{
  "num_attention_heads": 2,
  "qk_norm": false,
  "init_std_o": 0.00352,
  "optimizer": "soap_variant",
  "weight_decay": 0.045,
  "schedule": "wsd",
  "decay_fraction": 0.553,
  "final_lr_fraction": 0.0
}
Each number is 128 + 24 x the weight over its row's rms, rounded and kept within 0 to 255. Layers, rows and columns count from 0. Numbers have three digits each. The size before them is the row's rms in percent of the matrix's.

# down: layer 5 MLP down (transposed), 256x64, rms 0.213, rows 177-255, columns 32-63
# up: layer 5 MLP up, 256x64, rms 0.231, rows 178-255, columns 32-63
down177 121:133137135108137174116115170123133121120145163166094118091142127137171107134129179096106143132110
up178 086:094081092135109144100125126081141109141114121151141123153088104117154161124109119119112118132122
down178 095:144129147117075149120117134115160093106092099109135150129155148134094090128111115108136137137183
up179 096:097146149114100136159168114119117101143089137126170159114095104192132119121105157104130105125117
down179 090:125121106116102154174091106135128115105150103129133113124103153108128124111140152095185124158127
up180 083:095116125157115110174136143147118154131148085147111132141125120125143177141121098126118152105115
down180 083:140117157119077133110154167129082113092123130113158112100131142129140138136139096112142137133100
up181 134:109136107152143100142093121112136154127138133146106119104149180142073102106125163083153107112104
down181 153:157158101146113132155076126127133123114153093093169148106117112118101148138130143112129098140118
up182 091:152150115132095128090149144151133115121133111097100136151150144141184114133119124161076104089157
down182 082:151118085121125164147159132123180135149096106100130120091144114131124144103174081117131142138126
up183 086:108127102119091137125094120063154154118094150151107122154122141148134141124147141134112141089146
down183 102:138181132096131122145140152146157120145129108143119111135097136133154135138127091088125149118128
up184 085:130168116120111123143133147170073079146155140126113131134094097118170122122117160143148116126108
down184 090:110083150138094086121161159129143115110085119106103135119121149122097102110106173097112123179149
up185 095:133139164094138098140090124140125166118153142153131139095132132096139126101094113106084151145091
down185 095:154130138123138112137114139101141151101101102146140135151139140172126114107109084164130164091103
up186 085:137139126185104157153118111170115140096101139090126147098128111100083140152112118152136140140132
down186 087:114106116119129125142091102164067126083125127158124150086099121131112162157157125118147112142143
up187 103:144135159151133172133149113113148146138128166148090148140143123107145112103089111082122094146144
down187 110:145138119150127067165156114113169151149111144130093120094123117135150159127174084165123159096090
up188 120:150115131142143126155120108141128175145149097159149092134122185140078105114120145125133135109149
down188 130:111124196130142152174107100099136123105115139102117133104139168111114119116133113142163102128132
up189 103:122077137104118091135105126123141145135117147106098165137138131120146107131106152118109122109136
down189 094:142126127149066119110118147135134147153093139142125105123147151128136107132154113137145117132092
up190 084:123086122133167064118158162161093157154107113137121097130125133111115136118144106141122142163134
down190 082:140141145127092169138142139134136152128163095085152122121147176137128103141144131105175164104101
up191 094:134160131126150184125140121160112141133144178161166086117105107136116093103156133106112160129122
down191 086:136103138072092165107130148149085120108145121077153106125109143115119118092141128128158185106085
up192 089:141138136128147146125126145104131155152148165128141127193110121157124144167174177113127127087147
down192 075:157129109089066143125145143115121164124144116120142095144099132127129149148149114120168121111126
up193 086:144136164122112113124118146132133110132072146136170167129123161106128117104145135119108142133217
down193 087:116150131113136132159113123132130162145184109123130096124132141141070126126082131151148122086091
up194 094:149092114102169104151154111108130099150124169170090125133123145155148142131157149133122116163104
down194 088:133102130112091122077105185127093115134124084123129131150113125125176113118143126133189152137081
up195 103:146157097073155127129127129089069123151155143161122127159096114096185126138173161094125106105109
down195 083:097099155123126113117128140138115109073167129139111111107130154127128103074098171098141145110125
up196 110:160169109106128117125098109109140117098141113138120084132115112127121120105150148131129145097138
down196 108:128143109114103111159127129143112131120118094126103136111110120154134068088062154133137164151113
up197 087:132109141091175103085152137104140167155164096091169153134098099116150103118154122111167168145107
down197 093:175116155118145083186185154135130090137136128142099122102123141134121142150140131140110135131127
up198 093:138113150147148147120134090128100128119147107161130118106132201138143157100121112166143124140160
down198 093:145129152115126130118121155113107108109122094114102185141125119097150126113133139117174085098128
up199 116:139111102116179124148119107116184110106131101108132127110133101070103147120116112107135142134121
down199 127:097098097107191149133130153079131183136162113118126116121090093159145119140122112122110180133128
up200 099:124158137107132136115109158136111139122114154119129155164152144097129163095106101126149134108108
down200 093:133116128095111125107100107148168137106152109168169115094138122170121094169176121140140152142171
up201 086:158137114103178176077136126130080091103093177168141155153144120140109113124113095129116120106137
down201 083:134168139131146118129131134132125131117120100150098119150122134181120132128112097121104123108123
up202 092:105131148123155184143127111109152099093184144119093097090126150115136117131167086106120125156138
down202 101:126174126100144163160101118129169120088119147119116112102125090164103127127105100117092132146126
up203 100:183131094125112134155119110086160116141138134116172120102119160113153122105134149105121093133187
down203 103:084110159119156145112153140161112092145116148146074115158128123137122123133109119118126138105096
up204 087:139139094166168130110129129131182145111155094160135139096100150134132095132151114135112124126139
down204 081:121088153103112143121122149130102185145160114108163111136130136144154149121142116129178143158124
up205 087:149141136156086128167128119134148082129166152078138113126106148151147120127127084116112083101119
down205 101:133135152157122104111086102140109130096108116158106120137132113103115128106163140119114055113144
up206 125:126133079088136119132142106116140130142130093104159084131136130121117123130092110137146159144136
down206 131:166116108130158147132116092136136147116122133105136077112149092137100116152106109152167130119093
up207 113:124113128083141165111137098109131076102160103126175133142158113166109085122153118126140134108120
down207 133:118141143166159087128148129125122154199104091100133137153115153148139136137150138168111107107145
up208 091:103113098134119096113067115158107104129141121104140116122121115178102125135127087106111155142128
down208 079:158145133091090153133149136131078129136127117147126141154132161124101141142148135101158163147105
up209 098:142117141095151133102108125119121087157130167113107150163139132138100120167175154158110116085136
down209 075:132129121110082139103120137119113109129108084114164131128098155110115112117152128133150129110103
up210 107:096149120104121122148125143111142116109127141112106114102168145106206163145150158121130116105158
down210 079:084136087134078104148101099107148109142122134121109091089159159140148132138121111110123109112128
up211 091:112093161139181061149115122132121106121083127095147143094131108146140084135152115142123124147139
down211 072:119132108097096164060093116101136160112137135127075108157128133146128103124102141148088147112088
up212 075:129129117113138154121153122080133068139173121177119091112106134091121100165088154156146113109118
down212 104:107159111142145145103123126119109150112128124128158152118146107107136148158172140148101104183113
up213 129:142164079129181097115096145118114117127159142141131133154158166117135131129088159142121137146130
down213 126:176110130135114168109126208123099089129135127160126092099126092143145136113120176131088128106127
up214 093:136109083136082123160157098157139140155103130134113148099138164132116094139111093161106104139139
down214 104:120089128124129147159071145145144158127087121112157144123153093135133121136125100095164110123194
up215 096:181126127130074135139062143123121145115113139137129115163155159151107148102106134096098104161142
down215 101:132148141132134122113095121131113098154119127150100166140096134138130121124129134122105112102137
up216 094:160139153108129130143129097145086152141112124114139122108147109150146103084099092130163116096124
down216 102:124126144148092106145151123126119082072098133131122124111134139139127110105165104171131095118101
up217 114:118141153118091129075148131103116138165096132097174133128161119123127143101146165097146148105086
down217 114:137130104140141181098102156161129088127135134112065134090122129120141160136119150150104133154125
up218 101:119128158116099104132127161133085117115110164160144103127147117134081219121111125139092130123139
down218 100:155118060161146122133131142080142154109097112162133143127156172150103121135153115109103096078108
up219 095:148138118134154112141119101147131131155175138161155125144114145152114106112119091148148123169093
down219 090:152153126104109129107113128163122103115146168158136155108109118143121132084131136118171138155114
up220 088:133147134107144090095073138093079108161079105084121137125143140126126134162109150118141142150170
down220 083:152101153097081141143176159111099100120133148114168159135094166125147123085132160150133142110098
up221 102:136098103133141125163102149120141150145132130160113199115118138106142085131098144114116167115073
down221 112:126111101153111127080115107122083145109120123096147131133159114144124181137141119168128140111113
up222 103:162082115169084125164110109127138113115107116099143070117141144109124113147134152153098165108176
down222 104:123110126131103126123177136145141101174115183144144118132108125090132107175086088121147178142148
up223 092:140141119178136136127134155117181118164132110148110142127147121105141125179150168123083153093145
down223 114:131130161155142124117114106165107117156147080078104156183103130107126164152105136086133083101135
up224 095:165100111150123118117094116128139112177134109132155091102134168088123116110111105165088118164126
down224 103:105138146123102138080138126158118141116134132165135126096111175159118120146125136093138083174122
up225 097:117083195127130139138093086081110156143133129116160144083138154126123145141135107176126109104151
down225 121:149159154142147142168136150119133180119184109149102136135127112092144110149149131120120092138156
up226 118:094154123150120093119122113116178135162157156117115173139156128107126106096117106143150130117139
down226 125:175129129152177122119063119159089112103142122126131158101100140165164093169143134111132134108164
up227 110:100163140099140110118124100130151149127131143143132125142124116109101109167134120135138104141087
down227 127:134092140144171137108121120154133115173098182120128134136152120106147126189113090123117138066156
up228 129:128155111146185146152148098144140122070139115101157116109155137157134119095121136153074126117124
down228 139:121127161119156103160152083151113114173114125146118063130151113120148142136140072124134148108135
up229 113:108131142109122133112180131121125100147209109115096155115127125173122103154139118102133083100105
down229 078:099113140142127177158135091119156093120172150136133119121126138164144117120146116126128127085108
up230 101:126118124111127142115158116098127112115111142125115127137068101101117189098153165163140117137155
down230 068:104159088157097135172130140103131125134102129110120109130131130119119137099116147103079165127131
up231 086:136131154146167109139153123104124143102128159112127108169141160108118134142101146150155074123166
down231 094:118147153129079124092117106137141119119121121136102107122117114106121101071140110148120116119080
up232 107:172142089099096125120124090113077119135103137141092131145129097178125132111118118136144131130143
down232 102:125188145133099079124148087103121118112140101147110169102149113142105120111155118154138126097116
up233 096:126102101158120123133131134120166140166140108073141118116120092124105193122172098160123150119141
down233 101:078138069122146133133125128103132166150117154144100114115160103107114150116116124135118100190104
up234 120:118167140160183137177103108134151152163121138153113134136153191115138127088138109068130150136156
down234 116:128126150103105166160145116081166138132107122094110108112139114143080152125123115156126166141126
up235 108:140108143158133116162143109147088127168122140150137107084154142106149156146134097135119131108150
down235 116:146129121120166136142172121139148156135164122154132132128133122122147141141150138106160086151131
up236 118:128143087139166137115130144113135111125128112100174170133134099099098158097116129148147143130099
down236 130:102087092123150152141114109090103112119106103124108145140117136089126179121108102122099173109110
up237 087:115087171152170119172131083075113151130155069141153124141132147119131161111132152119143113134133
down237 090:138131145091093141100131183149103138137105095102126130132098127114172126129160106148120101121125
up238 089:120145120148132091125121137100130120110102130168115113116156162094156197110158162152080125109177
down238 095:147105103175129110111084101125134152084137140145142130142116105165159123103153148147129123126121
up239 102:096184140124144084140096163141138141147129139100128148154114129125125146129105160168118149091142
down239 088:137170145141128092125120120153155134136132116132180170123140153138119165127148165158123127105185
up240 100:117128137104111124134181140152149084095183133139133093110137126125105109121115112143117164119130
down240 122:126145170172145082084101106114150141101115136100113151117109126080132153161152098148120117138166
up241 091:095144181134144130187087127077114129152160125136131144119126132147129145178134142141127127095173
down241 087:141097112098104139120142171139081161132098072118158164149138142110144134121167112128167096121081
up242 083:140109158153168104081137149102105127106106179082149157145132106101182155148133120093124158130154
down242 091:140125088109090147113102136176107143158135133139129144159092066115145090150114174146122124160108
up243 091:140167133098125115139148123107094174155148162123135135162086136174130171100125128076147127143141
down243 085:110181107125122098110097111114149119088129135150124150117120093130118106130121121121060115185114
up244 087:109148108178109102107131138140144145176147123151146104116147121110129122179137098121109146100126
down244 094:128159147113135117146148089117141094105120131135119161177157172113135106136100138142096099102129
up245 110:099140123135117151146113070075119140126145137142129123102105138143088146108135124149124123125146
down245 113:116115127136097137145135125163099090159134157116146140125125131127108128123107148095087153178108
up246 103:199138154134135110152107161141117129151129111129161109118135126115111137153075091092106146120090
down246 120:128171112126162105122131117092152161148169123161102079158141115160113121135132137141105168096172
up247 100:139095119113147096148103170132157132129171105169103162113130156116081100137155105111114116112105
down247 089:136118090158105125076156112108122151106151143159172136129139144145110144120154147111147093116166
up248 089:161134127136166146115112167147157125123159100160100113139100109121103137109149137108096167120142
down248 095:148134146129071123128160086157128133149073119066146163128141140136099118120129107111097110117128
up249 104:110103110130106121150154128143144149122120121144127126123118113141188109120120092163146172114107
down249 111:130137082135135123097150193121126117140146110145133107131106092093136099126083155168104138115101
up250 118:146139060097154108127162100115139107133091129101139146131128102115136150107130089155182134162121
down250 151:110133147109112117143137115109147097131135136133139066168112078084116172114100180128102151111141
up251 097:109116156116130150130120129090137103136118150136089139096188167112165190123131157116119133141135
down251 095:138180125111090169107163106148146142093139120127184092130142126143111155090133105136116118162136
up252 093:157093116147176094100073136093129140125120127098130098167153142135152132165116134095129136155125
down252 083:117177106210143120133093100094176134123111130135144100130165134142126123133140088130105120186126
up253 104:124103165127113120116114129108170156120145106089096158086166172139162145111128116103107183161150
down253 114:151146148131117133132122123091143089127155160141144106135079084127145142126119133141123134110122
up254 103:120091098153107143141132136098168133137200126124134108110121146078110149128158137125109154140143
down254 092:127149154113116147129125138101144127111113117166136111121140140137109112083152105136141152158140
up255 088:132126135141080093103111100141169156133139123096097123116147128121116097132128109048087132131143
down255 088:133148123085118106127149132130107125083165113109133125162103165099140105125153128109199101174140